From a checkpoint of a small transformer trained on Wikipedia: 16 layers, 10261 steps.
Each number is 200 + 40 x the weight over the matrix's rms, rounded and kept within 0 to 999. Layers, rows and columns count from 0.

# layer 8 MLP up, 704x256, rms 0.0575, rows 506-542, columns 192-255
260,248,262,250,191,204,302,200,193,212,214,213,381,187,190,261,106,185,191,235,225,246,191,219,293,90,169,106,203,121,208,163,209,243,203,205,177,247,245,192,190,207,200,230,222,233,197,120,227,210,209,186,292,271,217,173,149,252,184,229,202,137,241,186
217,157,147,170,238,178,133,189,152,196,202,127,193,185,190,228,257,209,136,179,193,158,221,184,177,231,224,220,233,134,180,186,179,243,128,170,191,185,170,224,189,225,197,128,166,238,202,179,205,222,195,163,153,174,200,213,236,162,208,205,178,134,234,167
202,168,192,212,211,129,219,267,132,201,192,225,160,132,155,188,252,190,163,178,154,126,214,223,183,162,211,166,264,149,211,213,198,218,223,238,187,222,144,186,215,181,197,226,252,180,269,220,170,185,275,193,231,188,172,174,199,171,166,156,191,282,146,174
189,139,167,232,122,159,261,211,172,168,248,176,151,198,234,215,218,205,81,172,168,272,277,165,214,245,253,148,252,172,253,242,205,121,225,191,257,207,234,238,225,148,241,209,204,199,189,227,202,138,191,203,221,169,158,193,218,228,189,262,204,128,225,224
172,209,231,182,217,174,196,215,175,166,175,212,194,192,249,199,234,208,225,252,160,230,123,216,168,244,254,138,219,170,271,223,237,149,219,90,145,188,193,177,242,291,241,211,221,250,211,176,224,249,228,230,180,258,207,191,250,144,198,216,192,242,156,167
173,254,140,205,224,231,160,270,254,188,221,168,206,220,147,152,238,214,217,121,225,138,135,180,153,161,64,177,221,232,139,157,248,229,165,175,244,250,184,234,154,260,193,176,209,219,214,164,228,215,159,261,232,204,205,170,181,222,243,141,196,197,204,140
292,183,270,216,187,236,267,192,178,244,202,156,168,205,184,211,166,238,173,166,112,199,270,181,150,172,81,148,206,194,153,198,238,272,155,180,227,210,223,212,246,132,188,207,181,212,176,196,187,224,81,136,255,208,186,220,182,244,222,183,177,244,111,205
125,214,202,227,172,191,256,173,199,193,241,226,202,116,225,172,262,128,158,162,238,275,173,168,178,228,224,166,227,163,191,175,247,239,188,201,229,231,221,209,155,171,202,174,173,184,161,172,153,235,266,188,215,235,160,172,250,160,243,224,203,190,160,229
300,201,210,166,258,254,276,143,214,205,191,241,253,224,178,169,266,179,218,178,182,209,198,193,234,183,262,154,239,197,209,236,192,241,167,218,245,187,205,213,152,234,214,152,137,173,134,176,184,153,162,255,294,173,182,206,234,189,222,187,213,165,229,209
225,227,172,200,132,170,138,228,141,225,179,208,203,212,171,151,180,238,182,190,170,198,217,246,160,128,151,213,252,213,198,253,167,221,202,216,162,218,199,239,144,192,245,251,243,214,203,142,192,119,223,233,163,168,177,201,241,175,213,152,206,213,161,222
264,200,243,239,187,255,171,165,176,215,168,186,205,178,181,222,159,238,199,115,234,192,174,213,168,199,165,188,236,186,201,240,201,238,216,249,194,239,185,233,220,178,195,194,123,207,162,189,218,162,144,267,163,195,221,216,189,266,236,230,179,188,124,161
182,138,237,211,171,264,268,241,217,188,192,152,160,177,196,176,179,179,183,169,214,162,212,260,134,267,189,163,169,203,206,203,185,244,105,165,212,174,230,118,199,261,200,197,193,200,197,202,244,151,208,196,212,245,167,165,213,165,282,203,112,281,205,212
197,187,223,161,198,99,194,190,193,236,224,204,216,176,260,184,135,168,232,214,87,149,247,149,148,189,174,200,271,211,145,183,236,180,194,194,204,215,242,232,137,201,196,180,195,182,266,215,252,115,255,217,194,175,252,224,143,200,178,274,230,254,180,247
208,185,263,163,131,168,187,152,175,107,219,180,197,160,247,200,213,240,224,227,188,224,132,198,230,187,183,140,240,198,213,151,155,156,210,221,257,200,209,233,173,191,198,174,244,199,201,205,172,212,282,202,142,189,213,252,219,157,143,157,247,163,204,147
274,194,254,187,223,292,179,225,160,207,211,152,160,274,226,198,242,222,229,168,276,165,182,211,177,203,150,276,151,201,150,163,190,195,190,158,293,245,148,166,176,181,143,228,250,217,164,291,277,114,171,159,187,144,242,217,185,204,173,239,131,203,224,254
250,225,305,290,165,179,159,225,183,118,195,162,114,186,168,167,237,235,234,286,241,281,240,246,186,166,205,168,197,163,191,180,178,175,203,213,224,144,245,177,178,151,186,240,197,180,127,156,216,214,129,241,164,153,222,286,247,185,132,217,272,245,243,242
228,183,267,223,199,244,131,158,210,221,149,191,219,179,211,198,225,216,178,195,262,309,214,137,173,208,198,238,215,212,280,252,290,280,130,185,205,161,244,203,203,142,170,186,198,195,139,221,126,155,225,130,212,75,244,186,190,118,183,249,297,230,202,236
181,235,226,202,159,197,255,221,154,141,145,168,165,211,201,190,233,252,279,241,234,166,247,213,236,226,190,119,187,187,220,204,212,221,184,184,202,185,201,146,213,246,278,220,170,191,198,245,211,206,127,181,194,224,154,165,152,211,265,162,187,270,167,228
171,186,181,210,212,173,245,242,204,239,115,198,199,135,119,284,184,199,187,160,140,128,201,241,165,136,177,195,210,168,212,244,182,184,183,186,130,250,224,143,160,200,232,183,176,176,127,143,218,259,207,189,210,178,205,173,230,145,169,156,173,307,203,142
239,206,207,182,163,222,247,232,227,163,177,221,179,181,231,246,146,199,199,208,191,248,193,145,172,177,178,206,194,198,260,185,259,278,173,109,175,222,133,189,114,221,214,171,178,238,238,226,197,190,210,100,234,275,210,193,205,294,197,144,229,191,195,200
220,162,202,235,229,206,184,124,194,219,180,256,379,204,147,217,227,226,219,193,205,236,172,207,221,163,288,156,135,167,228,238,223,199,176,181,217,152,178,189,184,231,221,246,204,184,215,166,248,194,211,162,173,186,230,214,196,256,249,249,220,145,145,229
150,221,189,212,187,193,198,202,203,136,184,210,186,218,242,184,257,192,176,218,194,214,131,227,219,177,255,123,202,210,254,170,199,186,218,215,211,108,220,293,203,154,171,191,160,195,211,189,168,176,226,174,231,197,174,203,217,174,197,173,139,229,257,249
216,160,226,196,211,161,228,220,147,276,190,271,234,214,254,225,184,143,227,217,234,240,223,208,226,157,151,231,236,233,199,130,226,162,184,231,175,235,198,147,179,180,211,197,219,251,143,197,136,211,260,222,182,250,145,247,225,149,199,127,144,160,142,196
224,184,204,206,92,213,231,249,202,282,226,238,205,157,198,196,195,225,238,177,160,265,230,131,204,189,203,185,266,208,169,149,223,194,220,123,202,183,159,177,190,262,177,194,204,225,168,214,307,223,193,265,218,164,168,235,208,194,192,202,195,202,134,167
212,187,168,180,271,245,168,288,137,228,249,253,184,210,258,198,193,162,178,150,96,226,123,163,179,209,197,205,194,128,197,214,183,199,218,213,174,179,163,301,237,173,197,194,199,163,201,173,170,165,162,149,161,178,201,219,184,213,178,187,159,234,153,211
160,245,202,184,167,118,213,113,209,266,209,310,158,161,233,180,219,191,222,131,151,182,187,236,191,186,142,201,122,245,262,254,133,138,204,191,240,183,165,229,228,242,159,237,136,150,223,171,197,166,269,228,148,178,217,275,149,169,241,157,269,113,207,145
160,190,151,207,215,229,238,144,258,224,234,168,222,169,230,273,205,234,284,204,153,190,240,168,208,204,209,180,252,172,191,210,189,217,224,133,153,254,277,235,135,163,191,154,210,215,217,179,165,181,245,203,202,212,173,182,237,157,243,211,147,209,173,248
209,182,195,162,214,198,207,149,210,234,234,152,232,196,204,247,198,188,178,155,183,203,181,147,150,286,166,183,207,231,244,169,223,179,239,228,213,167,201,227,232,205,241,202,187,183,213,151,140,150,189,170,199,192,225,121,225,254,245,144,168,184,172,216
153,164,215,241,194,187,243,207,261,185,222,189,240,231,218,307,182,189,169,234,209,190,243,248,149,188,206,118,155,183,245,160,191,154,194,148,97,149,213,185,190,203,211,233,152,230,172,266,216,204,207,160,210,195,150,157,185,152,143,148,181,147,200,215
256,213,167,120,136,178,192,179,187,206,248,236,171,155,274,162,172,128,177,160,216,199,227,264,232,189,178,216,224,187,142,302,159,213,222,244,193,150,145,246,210,241,254,206,165,168,222,153,257,134,243,185,249,197,252,255,209,255,229,207,213,163,266,209
174,196,230,170,186,165,178,203,188,182,233,146,161,191,206,241,180,214,159,225,244,240,178,258,187,200,208,212,141,201,127,227,244,203,254,225,140,183,135,214,237,212,198,241,147,158,223,216,140,195,173,175,169,203,221,213,227,203,198,153,214,262,246,175
184,196,219,194,211,159,176,217,236,212,159,175,212,237,198,190,136,209,201,124,220,219,195,190,131,204,199,210,193,247,188,270,207,243,224,131,227,172,188,152,154,217,176,203,210,198,172,156,224,240,269,258,165,190,219,197,175,133,239,183,223,192,187,186
118,289,191,193,250,170,257,153,207,201,239,220,262,214,236,158,181,103,223,251,183,217,145,181,231,216,158,123,211,179,278,151,224,164,182,205,169,242,182,183,226,248,276,246,144,195,163,220,241,146,177,263,199,228,268,256,194,231,251,143,208,182,183,210
251,161,206,184,215,161,102,207,175,186,203,159,254,238,250,193,160,240,175,185,184,199,235,242,161,226,228,223,212,226,168,166,212,150,217,161,296,237,205,138,183,219,252,162,226,207,132,121,265,228,189,225,296,229,184,130,186,229,204,122,200,206,284,202
296,225,167,133,227,153,203,209,219,117,257,210,162,212,155,242,122,194,212,238,163,213,145,202,110,190,171,229,138,258,151,193,229,193,188,200,200,187,137,205,183,155,250,163,252,163,219,154,193,258,190,216,240,152,165,234,214,218,169,148,157,208,152,193
207,268,136,195,193,179,192,139,221,245,121,193,280,188,316,262,253,133,195,215,221,184,135,198,178,169,169,200,215,232,147,217,215,226,211,185,213,256,181,196,250,188,269,228,287,228,140,168,241,261,139,156,181,196,171,193,192,152,178,236,178,223,209,225
191,165,222,210,243,151,253,175,197,134,162,232,228,179,258,220,251,131,149,225,154,217,211,163,194,148,236,168,201,232,196,228,216,150,157,148,234,226,239,189,173,214,181,246,181,234,179,197,153,142,211,170,114,187,209,207,229,211,159,168,241,254,282,185
# layer 8 MLP down (transposed), 704x256, rms 0.051, rows 506-541, columns 192-255
202,149,194,206,172,212,140,201,224,209,156,243,227,106,251,200,179,264,205,188,203,211,273,176,165,106,248,297,140,213,167,234,239,190,174,163,195,190,141,121,165,261,185,170,175,233,232,162,261,226,200,174,186,132,239,156,200,221,168,265,176,148,140,214
178,134,214,184,107,221,218,152,166,236,207,238,209,279,254,277,213,128,183,188,191,201,247,242,184,246,155,199,163,168,167,179,196,163,230,189,240,164,201,224,219,196,271,174,177,176,220,166,185,193,108,105,220,222,170,240,235,173,181,175,186,122,223,174
166,175,187,205,237,153,196,188,174,160,220,220,186,97,180,183,113,212,200,214,170,191,181,205,236,243,238,235,144,185,254,238,157,170,199,207,193,203,217,205,195,176,198,179,148,206,136,236,157,246,201,201,195,182,224,245,262,201,198,201,196,169,173,245
224,193,207,228,147,190,213,160,168,119,145,216,188,186,295,210,210,200,184,218,175,169,185,190,245,195,183,80,215,188,249,224,180,162,224,185,193,205,232,176,192,212,223,147,128,197,209,241,122,199,189,241,216,184,226,160,193,258,153,218,199,179,264,172
185,144,247,168,105,222,292,163,140,233,191,169,155,183,197,251,232,211,206,185,247,213,259,209,209,187,145,172,237,178,196,203,145,299,170,167,247,271,185,234,205,162,143,226,171,275,178,177,189,197,270,177,233,120,226,272,195,198,138,182,183,258,194,191
203,212,207,222,215,141,201,209,202,169,263,173,175,149,230,152,155,137,200,183,224,245,194,255,214,172,229,240,198,155,273,123,212,196,165,206,222,153,251,167,177,154,151,259,179,234,216,156,179,209,222,146,245,202,265,138,176,184,242,169,191,244,252,150
167,198,194,189,230,273,172,180,172,139,190,177,186,139,219,163,227,185,206,203,190,222,191,175,202,101,225,133,161,189,175,198,191,211,202,193,212,235,193,219,229,224,204,172,222,193,218,167,235,211,187,169,246,209,207,196,163,101,204,188,181,154,181,224
279,149,229,158,215,199,235,208,189,154,171,235,213,185,206,268,129,211,220,203,210,249,232,269,167,247,205,138,163,218,159,226,206,214,186,201,158,232,178,173,251,147,178,159,226,188,171,191,206,215,199,211,168,204,172,161,233,202,216,227,186,221,198,221
184,192,225,233,239,276,200,252,272,196,156,201,158,166,127,213,215,146,159,142,181,199,206,225,181,218,172,163,130,190,120,146,226,171,162,189,189,184,189,174,191,161,157,203,121,226,261,140,198,168,155,230,195,223,287,106,195,179,171,175,174,203,163,142
260,158,177,175,151,266,230,236,231,190,204,161,275,164,171,245,223,209,183,158,258,224,157,208,211,257,229,173,149,186,219,216,169,130,178,181,150,216,248,245,169,230,191,173,168,167,143,196,148,143,204,153,236,212,195,212,214,257,196,150,193,167,149,198
190,196,185,205,143,157,129,189,270,289,238,200,245,175,177,219,213,217,190,286,129,200,177,182,159,176,172,174,169,152,195,234,296,276,123,170,214,184,143,215,158,180,160,165,252,218,163,200,179,219,229,213,156,149,236,203,165,136,167,169,218,128,185,206
192,211,281,181,137,192,211,161,203,195,221,159,283,205,168,247,230,153,203,134,222,200,194,222,210,182,178,195,200,227,158,217,217,280,161,222,225,190,182,210,247,238,161,199,179,193,240,188,232,242,170,113,214,245,146,138,166,240,238,220,179,318,185,223
172,160,226,171,206,188,250,209,200,151,254,258,188,92,188,220,260,239,232,163,139,193,231,199,241,167,262,170,223,193,174,197,190,197,165,209,248,220,236,208,199,249,211,212,198,180,140,171,173,197,186,217,247,225,202,198,132,217,199,186,181,232,225,210
268,206,220,182,135,164,169,206,125,263,222,244,157,170,150,206,170,189,230,165,167,190,184,194,209,268,176,138,143,233,231,197,196,176,169,240,224,192,199,219,123,160,220,262,188,212,167,176,198,243,208,230,141,204,129,200,225,242,160,212,178,264,196,203
186,170,225,203,192,221,264,229,172,173,191,210,164,229,187,236,181,162,174,185,238,183,284,226,212,156,201,222,171,125,232,183,173,275,258,181,198,210,163,179,221,141,252,200,262,132,133,214,227,140,200,188,240,191,204,237,249,188,183,197,326,229,218,246
206,162,203,308,177,147,235,209,229,225,240,160,216,290,160,155,180,269,264,179,204,169,161,186,211,132,185,161,181,192,236,251,159,198,252,168,191,246,186,171,207,337,236,139,191,256,197,174,222,234,274,272,234,212,206,206,121,184,281,145,188,251,263,234
227,145,176,273,155,188,177,243,190,235,210,164,201,256,247,217,214,157,222,226,185,216,267,179,184,188,224,209,62,193,138,182,206,187,214,252,236,183,245,207,190,118,119,204,293,214,126,132,182,167,163,236,248,174,120,257,216,162,185,160,216,234,197,178
123,133,270,208,262,194,193,160,211,245,169,191,197,271,168,153,223,161,192,290,241,189,206,165,182,219,205,285,252,191,164,193,162,166,166,211,140,160,168,215,224,205,157,232,152,181,203,189,231,209,212,201,143,210,202,160,190,179,265,196,239,218,197,92
194,238,154,141,193,208,199,138,187,207,212,153,160,195,175,210,208,153,144,253,181,252,248,199,110,221,197,260,204,171,203,253,166,232,195,210,122,170,272,173,154,198,265,212,203,151,267,156,211,268,175,230,196,151,218,244,179,291,264,240,178,160,260,206
191,168,218,215,229,178,197,200,270,172,218,179,163,220,156,154,144,190,203,258,171,139,192,168,164,201,169,168,213,144,163,198,196,176,164,179,197,212,198,181,293,185,248,114,186,128,164,233,229,262,270,196,224,165,253,180,195,164,177,251,167,192,200,174
189,193,222,185,240,210,189,174,210,210,213,172,266,160,200,205,238,193,224,186,212,206,172,253,116,257,180,164,192,188,167,165,266,183,163,234,233,136,174,245,208,261,195,266,238,205,215,195,294,168,216,206,210,179,184,172,218,177,213,232,189,145,206,148
210,252,152,184,299,204,155,189,222,228,195,173,216,125,166,244,169,196,189,209,262,219,245,236,216,268,143,225,177,176,231,170,162,216,198,186,235,201,182,252,229,239,180,228,157,207,215,223,173,177,221,178,167,250,155,226,209,245,179,212,224,138,185,177
237,158,144,214,203,196,216,214,204,204,199,201,214,286,216,172,213,252,227,190,195,177,189,152,161,186,274,176,247,238,195,224,242,311,217,198,66,177,197,192,123,192,182,147,198,224,172,208,176,176,279,211,226,208,220,231,197,190,253,178,151,216,166,234
178,151,162,204,180,138,151,228,268,270,175,194,152,209,165,191,239,199,267,177,183,231,174,281,234,216,182,156,260,272,240,231,160,218,250,249,203,201,217,183,272,310,176,207,187,231,187,173,295,202,256,222,246,166,138,198,245,226,219,192,175,117,200,191
208,186,179,191,227,181,203,185,234,272,233,163,157,264,148,183,195,173,268,149,232,152,165,279,220,256,272,157,247,225,203,171,190,207,183,213,214,187,255,158,221,192,201,183,221,164,213,123,199,220,190,200,198,251,163,273,161,262,158,142,257,192,238,322
212,105,193,294,235,226,178,182,214,190,169,160,133,210,194,204,224,177,140,214,226,179,182,142,126,164,251,177,143,186,214,284,268,276,205,258,222,189,128,159,126,193,227,231,205,215,140,158,218,224,214,199,273,261,126,275,152,168,289,252,162,168,219,207
174,169,213,169,168,151,154,247,143,223,224,174,167,218,164,222,110,179,119,243,212,240,152,231,184,170,211,206,204,151,167,214,163,193,197,256,195,166,172,129,228,243,171,274,158,233,160,248,197,211,166,221,148,220,183,185,228,148,128,189,201,251,264,216
203,204,208,210,176,184,162,252,167,189,244,203,206,269,230,244,210,170,239,235,166,183,218,131,182,203,230,143,251,149,197,236,222,173,238,175,199,221,189,211,193,233,209,238,189,239,194,194,192,188,224,241,219,160,272,151,193,185,166,235,211,235,215,168
307,224,201,201,154,181,258,143,220,266,153,169,153,216,198,206,122,165,232,135,193,176,275,168,210,187,130,223,201,210,221,206,255,151,171,215,243,222,238,239,168,246,236,184,189,145,198,218,203,277,167,215,224,164,146,200,244,216,287,196,253,171,279,236
187,235,243,226,122,157,191,205,189,185,275,274,204,271,229,211,254,211,219,183,207,246,165,131,168,180,144,282,244,244,148,281,205,229,177,214,156,231,194,215,178,198,226,200,191,248,160,222,199,200,137,212,178,156,216,222,183,172,162,178,145,246,208,211
216,208,252,252,170,205,140,173,251,197,181,138,186,282,250,169,261,209,224,156,135,200,158,260,262,209,182,221,189,172,204,203,227,236,193,218,236,213,168,236,205,170,101,175,202,179,171,185,297,254,216,236,198,182,235,236,233,231,233,161,193,204,229,193
178,220,194,256,140,275,201,165,220,237,173,171,174,160,229,174,244,208,189,164,105,198,143,193,200,197,230,194,136,212,243,238,272,194,190,153,230,231,179,169,181,221,199,224,220,218,264,215,156,234,181,182,213,179,182,248,161,157,164,217,180,222,131,208
251,222,160,163,145,280,134,187,171,227,225,163,263,195,201,238,202,278,194,206,167,233,149,208,114,229,110,204,236,185,112,217,176,198,199,166,251,141,225,188,223,215,219,241,201,232,141,96,245,193,241,184,186,223,178,198,161,237,192,195,184,223,206,229
151,241,177,137,216,200,150,233,155,252,282,137,190,268,222,255,275,206,242,269,170,156,253,198,246,228,211,166,178,215,154,252,198,213,173,154,231,225,171,150,241,275,242,169,157,171,164,250,233,167,196,160,110,163,193,257,203,112,261,239,235,203,181,168
271,120,188,189,212,202,159,195,246,194,111,220,194,142,192,261,239,191,132,225,239,238,239,215,84,223,222,220,143,211,254,173,191,192,122,133,212,149,278,192,220,251,308,232,146,188,236,240,231,177,238,256,224,193,222,226,221,233,246,269,162,251,171,134
173,179,207,262,202,195,245,204,151,197,202,211,140,162,207,209,101,198,196,163,132,161,225,185,154,188,183,202,204,184,298,144,154,149,88,262,191,155,151,191,199,242,155,209,171,221,184,226,246,167,210,268,144,259,224,199,269,157,262,200,226,290,181,181
# layer 8 MLP gate, 704x256, rms 0.0569, rows 507-542, columns 192-255
195,311,179,181,154,227,219,209,206,157,218,222,212,243,197,170,183,176,200,174,196,125,89,150,176,193,226,162,213,185,229,216,206,216,201,224,206,214,232,174,170,236,153,263,249,194,162,184,157,187,175,207,187,128,237,227,154,288,165,203,224,185,206,179
189,268,97,199,189,230,236,174,223,183,179,183,174,262,186,248,235,277,240,187,189,220,236,187,173,233,132,169,165,200,170,221,180,258,210,280,164,177,224,213,195,207,258,263,188,173,144,201,158,151,216,234,180,204,179,222,157,253,194,163,177,204,96,217
191,177,119,204,220,157,160,277,183,215,164,123,144,244,199,226,228,247,149,180,200,191,233,115,197,231,169,164,202,183,155,193,161,199,219,179,195,202,182,254,113,174,170,218,252,165,253,137,196,188,234,233,249,177,212,188,255,232,254,144,181,141,204,238
151,225,162,218,226,238,241,192,220,254,194,141,176,183,217,203,121,261,161,202,236,143,151,234,208,215,171,213,246,193,125,179,181,216,128,218,182,172,201,236,203,183,142,258,148,160,173,135,172,115,259,256,212,219,216,208,176,174,132,158,145,196,221,190
233,213,160,251,259,221,215,253,183,227,230,229,177,235,182,202,221,192,205,150,192,245,185,164,134,217,200,192,262,192,261,203,196,161,223,159,143,219,252,235,182,132,166,216,240,194,153,116,288,172,211,171,230,223,212,211,91,239,246,254,198,162,174,142
122,166,218,164,161,169,179,288,204,285,238,189,116,238,148,164,30,199,164,163,158,148,205,186,173,173,151,193,95,192,250,224,172,210,215,269,203,192,192,231,161,159,202,211,246,185,201,166,136,308,253,262,205,147,195,211,248,161,188,247,210,238,169,188
219,178,195,212,247,259,177,222,230,223,167,196,153,257,226,115,223,207,218,234,187,160,189,237,198,258,187,180,215,208,247,241,194,173,196,193,112,178,249,244,229,242,197,235,221,190,159,212,225,233,250,256,170,254,242,210,182,121,211,183,205,107,196,151
177,209,219,242,107,181,262,180,216,168,165,222,209,218,264,192,206,173,240,194,252,188,237,232,236,261,179,174,253,202,124,197,244,127,123,224,198,274,161,174,204,202,146,140,227,265,157,195,176,221,176,212,213,173,267,195,259,186,171,214,238,182,191,192
196,142,207,161,179,178,222,178,159,199,250,337,165,195,241,242,265,123,290,236,266,195,231,171,172,238,123,242,157,211,213,213,183,212,222,112,166,204,168,124,201,128,191,257,240,148,236,241,167,242,196,171,175,171,170,210,241,211,209,194,211,155,257,225
209,210,220,236,126,213,185,128,211,179,207,199,154,177,220,180,196,201,173,95,199,190,207,231,188,171,228,223,240,201,195,277,194,196,233,157,244,226,180,264,264,156,151,141,148,212,181,173,164,211,154,275,142,199,206,232,230,196,195,206,234,194,238,179
160,179,201,242,154,172,258,216,243,204,168,223,158,195,215,270,222,182,176,153,217,179,203,239,186,221,241,198,179,189,181,197,162,164,211,233,208,196,183,192,220,199,162,193,155,199,194,254,184,179,248,195,185,165,174,215,209,189,146,204,222,206,198,187
154,197,192,246,188,117,285,247,159,238,181,150,203,222,226,194,175,234,174,161,188,269,284,209,172,208,164,187,154,230,237,171,204,192,177,202,115,245,183,250,219,209,210,254,192,209,216,234,177,242,156,209,148,277,301,187,309,217,178,211,189,232,125,197
207,253,168,235,192,234,201,200,154,122,236,259,138,180,176,211,281,187,213,288,221,224,121,144,209,173,230,224,202,180,182,164,214,221,203,166,236,202,203,256,246,169,194,190,257,127,168,252,145,250,281,222,149,201,190,172,225,203,184,189,192,218,212,173
177,196,206,187,235,89,230,230,156,203,196,222,233,164,231,154,204,188,191,196,171,225,313,212,201,155,163,207,199,194,241,196,216,245,190,126,159,219,192,144,140,217,215,212,221,228,122,192,172,274,152,195,279,214,176,199,198,197,263,132,174,190,168,117
192,225,208,223,213,176,242,197,211,245,202,166,183,283,206,199,165,195,226,203,167,212,196,180,190,129,224,201,177,149,165,175,147,234,279,164,195,192,192,228,285,193,200,126,166,137,153,232,147,245,222,195,251,198,207,200,241,79,127,226,157,172,159,202
160,272,215,221,175,245,156,225,176,141,294,166,194,261,200,229,219,211,191,172,252,156,230,237,196,211,144,172,196,248,154,269,129,225,161,193,218,193,119,228,177,261,144,171,274,206,203,286,172,127,244,230,165,247,266,209,198,216,204,206,179,182,164,213
226,80,161,187,216,169,157,237,247,227,154,251,185,173,212,196,137,239,168,236,117,184,188,188,251,198,269,213,256,225,224,106,205,189,147,189,188,215,221,227,238,204,138,154,229,195,218,141,175,190,248,201,148,218,193,248,201,153,169,236,180,163,276,192
196,244,158,196,116,200,222,132,186,174,199,163,223,206,235,184,187,196,176,240,168,177,228,192,161,271,160,274,233,142,194,173,204,158,180,208,203,192,273,197,271,279,117,211,168,194,248,236,186,158,224,309,219,212,223,180,303,210,164,177,120,139,192,179
170,168,178,168,180,203,197,125,105,187,111,206,187,139,238,238,189,262,234,193,188,221,238,237,242,253,203,289,232,236,188,292,163,189,193,188,236,205,217,191,171,209,196,224,237,171,232,244,146,183,169,218,191,163,231,227,150,193,204,184,237,234,169,203
154,199,224,155,204,186,176,169,207,240,251,203,162,212,265,182,242,159,175,191,207,193,136,179,159,292,208,117,237,208,172,240,221,182,202,99,145,137,250,219,185,156,265,185,139,227,166,191,207,231,179,176,153,201,245,236,283,155,209,264,133,164,235,215
190,146,204,273,229,189,174,208,214,228,165,209,263,155,245,232,173,169,211,211,204,240,190,210,208,281,219,216,170,238,201,193,183,202,195,160,181,214,198,184,246,180,220,169,231,205,191,208,206,221,209,238,159,208,241,211,143,214,151,191,172,153,227,153
225,175,186,262,204,212,203,185,248,280,242,106,256,245,203,157,227,257,204,223,195,216,263,224,151,172,203,119,257,139,208,210,165,233,254,223,104,198,195,217,243,238,170,209,198,163,202,249,252,189,172,242,217,185,220,228,214,198,167,213,203,251,181,235
183,112,207,205,242,129,158,186,150,158,204,242,231,192,174,185,177,241,189,208,248,188,238,208,166,222,189,136,216,237,219,191,191,316,248,136,228,250,186,296,240,110,232,215,236,205,160,222,145,230,261,229,251,251,228,185,213,212,203,173,258,205,228,224
176,243,182,198,179,147,210,176,239,207,163,203,213,183,217,265,192,223,146,198,229,210,228,218,218,256,181,164,215,266,215,119,216,154,187,167,265,258,193,254,168,152,260,242,146,207,242,209,195,149,198,163,196,158,201,218,204,191,177,140,263,205,202,180
183,182,189,213,209,222,212,131,256,240,211,131,134,261,272,136,227,201,272,219,122,155,251,218,117,128,203,155,241,249,171,226,206,213,170,152,192,184,244,224,251,156,183,220,184,204,226,260,140,182,205,247,185,213,182,212,197,192,151,263,177,345,170,154
200,185,114,159,173,156,187,174,186,187,204,243,155,199,200,278,117,221,200,158,232,161,190,251,220,177,189,270,215,245,187,218,212,149,219,250,231,232,188,217,290,162,218,159,166,211,173,151,219,140,201,258,307,187,212,233,178,220,147,253,262,205,200,217
220,243,215,159,241,202,218,217,154,179,178,206,255,200,196,234,253,172,176,163,184,156,204,201,233,154,205,191,180,225,221,244,207,238,221,173,204,221,220,227,237,246,204,192,196,275,199,174,224,128,222,198,207,264,192,205,174,188,195,178,213,231,211,195
159,132,222,214,204,122,342,190,314,219,216,237,167,191,233,279,53,163,186,172,175,193,210,198,229,206,192,138,198,237,219,213,167,80,136,237,208,270,192,274,211,205,244,179,199,217,117,232,160,221,221,231,233,219,185,121,204,189,139,267,237,224,106,230
178,220,241,211,179,162,159,215,212,148,179,261,225,205,204,187,266,174,143,218,191,235,196,121,295,201,181,188,188,166,194,198,205,127,215,159,165,150,210,158,228,216,170,180,224,166,283,159,211,204,245,217,166,207,168,150,195,175,169,174,209,185,245,214
164,184,200,269,264,217,204,273,174,234,225,147,147,201,149,216,184,102,182,93,223,195,187,191,260,217,236,199,185,184,215,197,255,181,232,249,213,208,182,189,205,203,177,140,235,206,154,209,175,215,247,206,163,202,198,208,147,160,262,205,174,153,200,243
189,226,197,255,204,179,193,214,236,171,199,193,167,216,234,207,171,229,235,196,221,201,171,183,206,191,200,200,129,180,208,142,246,186,210,215,169,224,193,177,175,204,161,244,211,215,232,177,177,186,147,222,223,216,253,232,185,227,191,180,216,231,172,155
193,151,230,217,233,191,246,147,272,168,208,290,167,223,123,186,243,145,221,187,97,181,238,149,208,156,174,162,224,246,172,223,145,174,232,132,217,220,176,170,199,249,177,233,220,165,171,191,154,207,166,160,182,196,199,182,266,255,229,172,83,255,149,205
147,192,268,195,145,184,189,182,196,170,160,82,245,206,222,221,222,313,211,277,144,210,311,162,158,181,140,213,208,193,190,219,202,195,148,232,167,204,207,175,185,242,242,229,155,172,177,290,229,179,257,289,194,117,178,177,290,155,190,178,184,198,234,241
136,213,238,274,156,171,206,142,212,196,152,133,220,243,216,164,247,243,178,190,225,182,255,240,197,259,194,182,250,241,231,113,144,192,211,202,139,177,217,193,252,222,233,158,158,148,188,198,217,214,224,240,218,177,191,273,189,246,149,157,223,260,206,202
248,206,217,178,148,213,198,220,223,140,128,244,209,146,239,258,161,259,188,104,173,183,205,195,119,181,107,152,141,242,216,135,115,134,151,271,243,189,219,211,183,232,190,186,192,187,201,193,190,195,222,205,276,266,229,281,199,217,180,224,190,232,200,189
160,257,219,177,204,216,196,190,288,211,198,227,213,189,163,191,227,197,154,210,125,240,265,131,176,121,207,235,219,161,158,189,236,175,249,203,162,220,251,206,277,155,135,247,185,199,133,181,261,148,257,176,241,232,200,227,177,185,206,203,224,298,262,192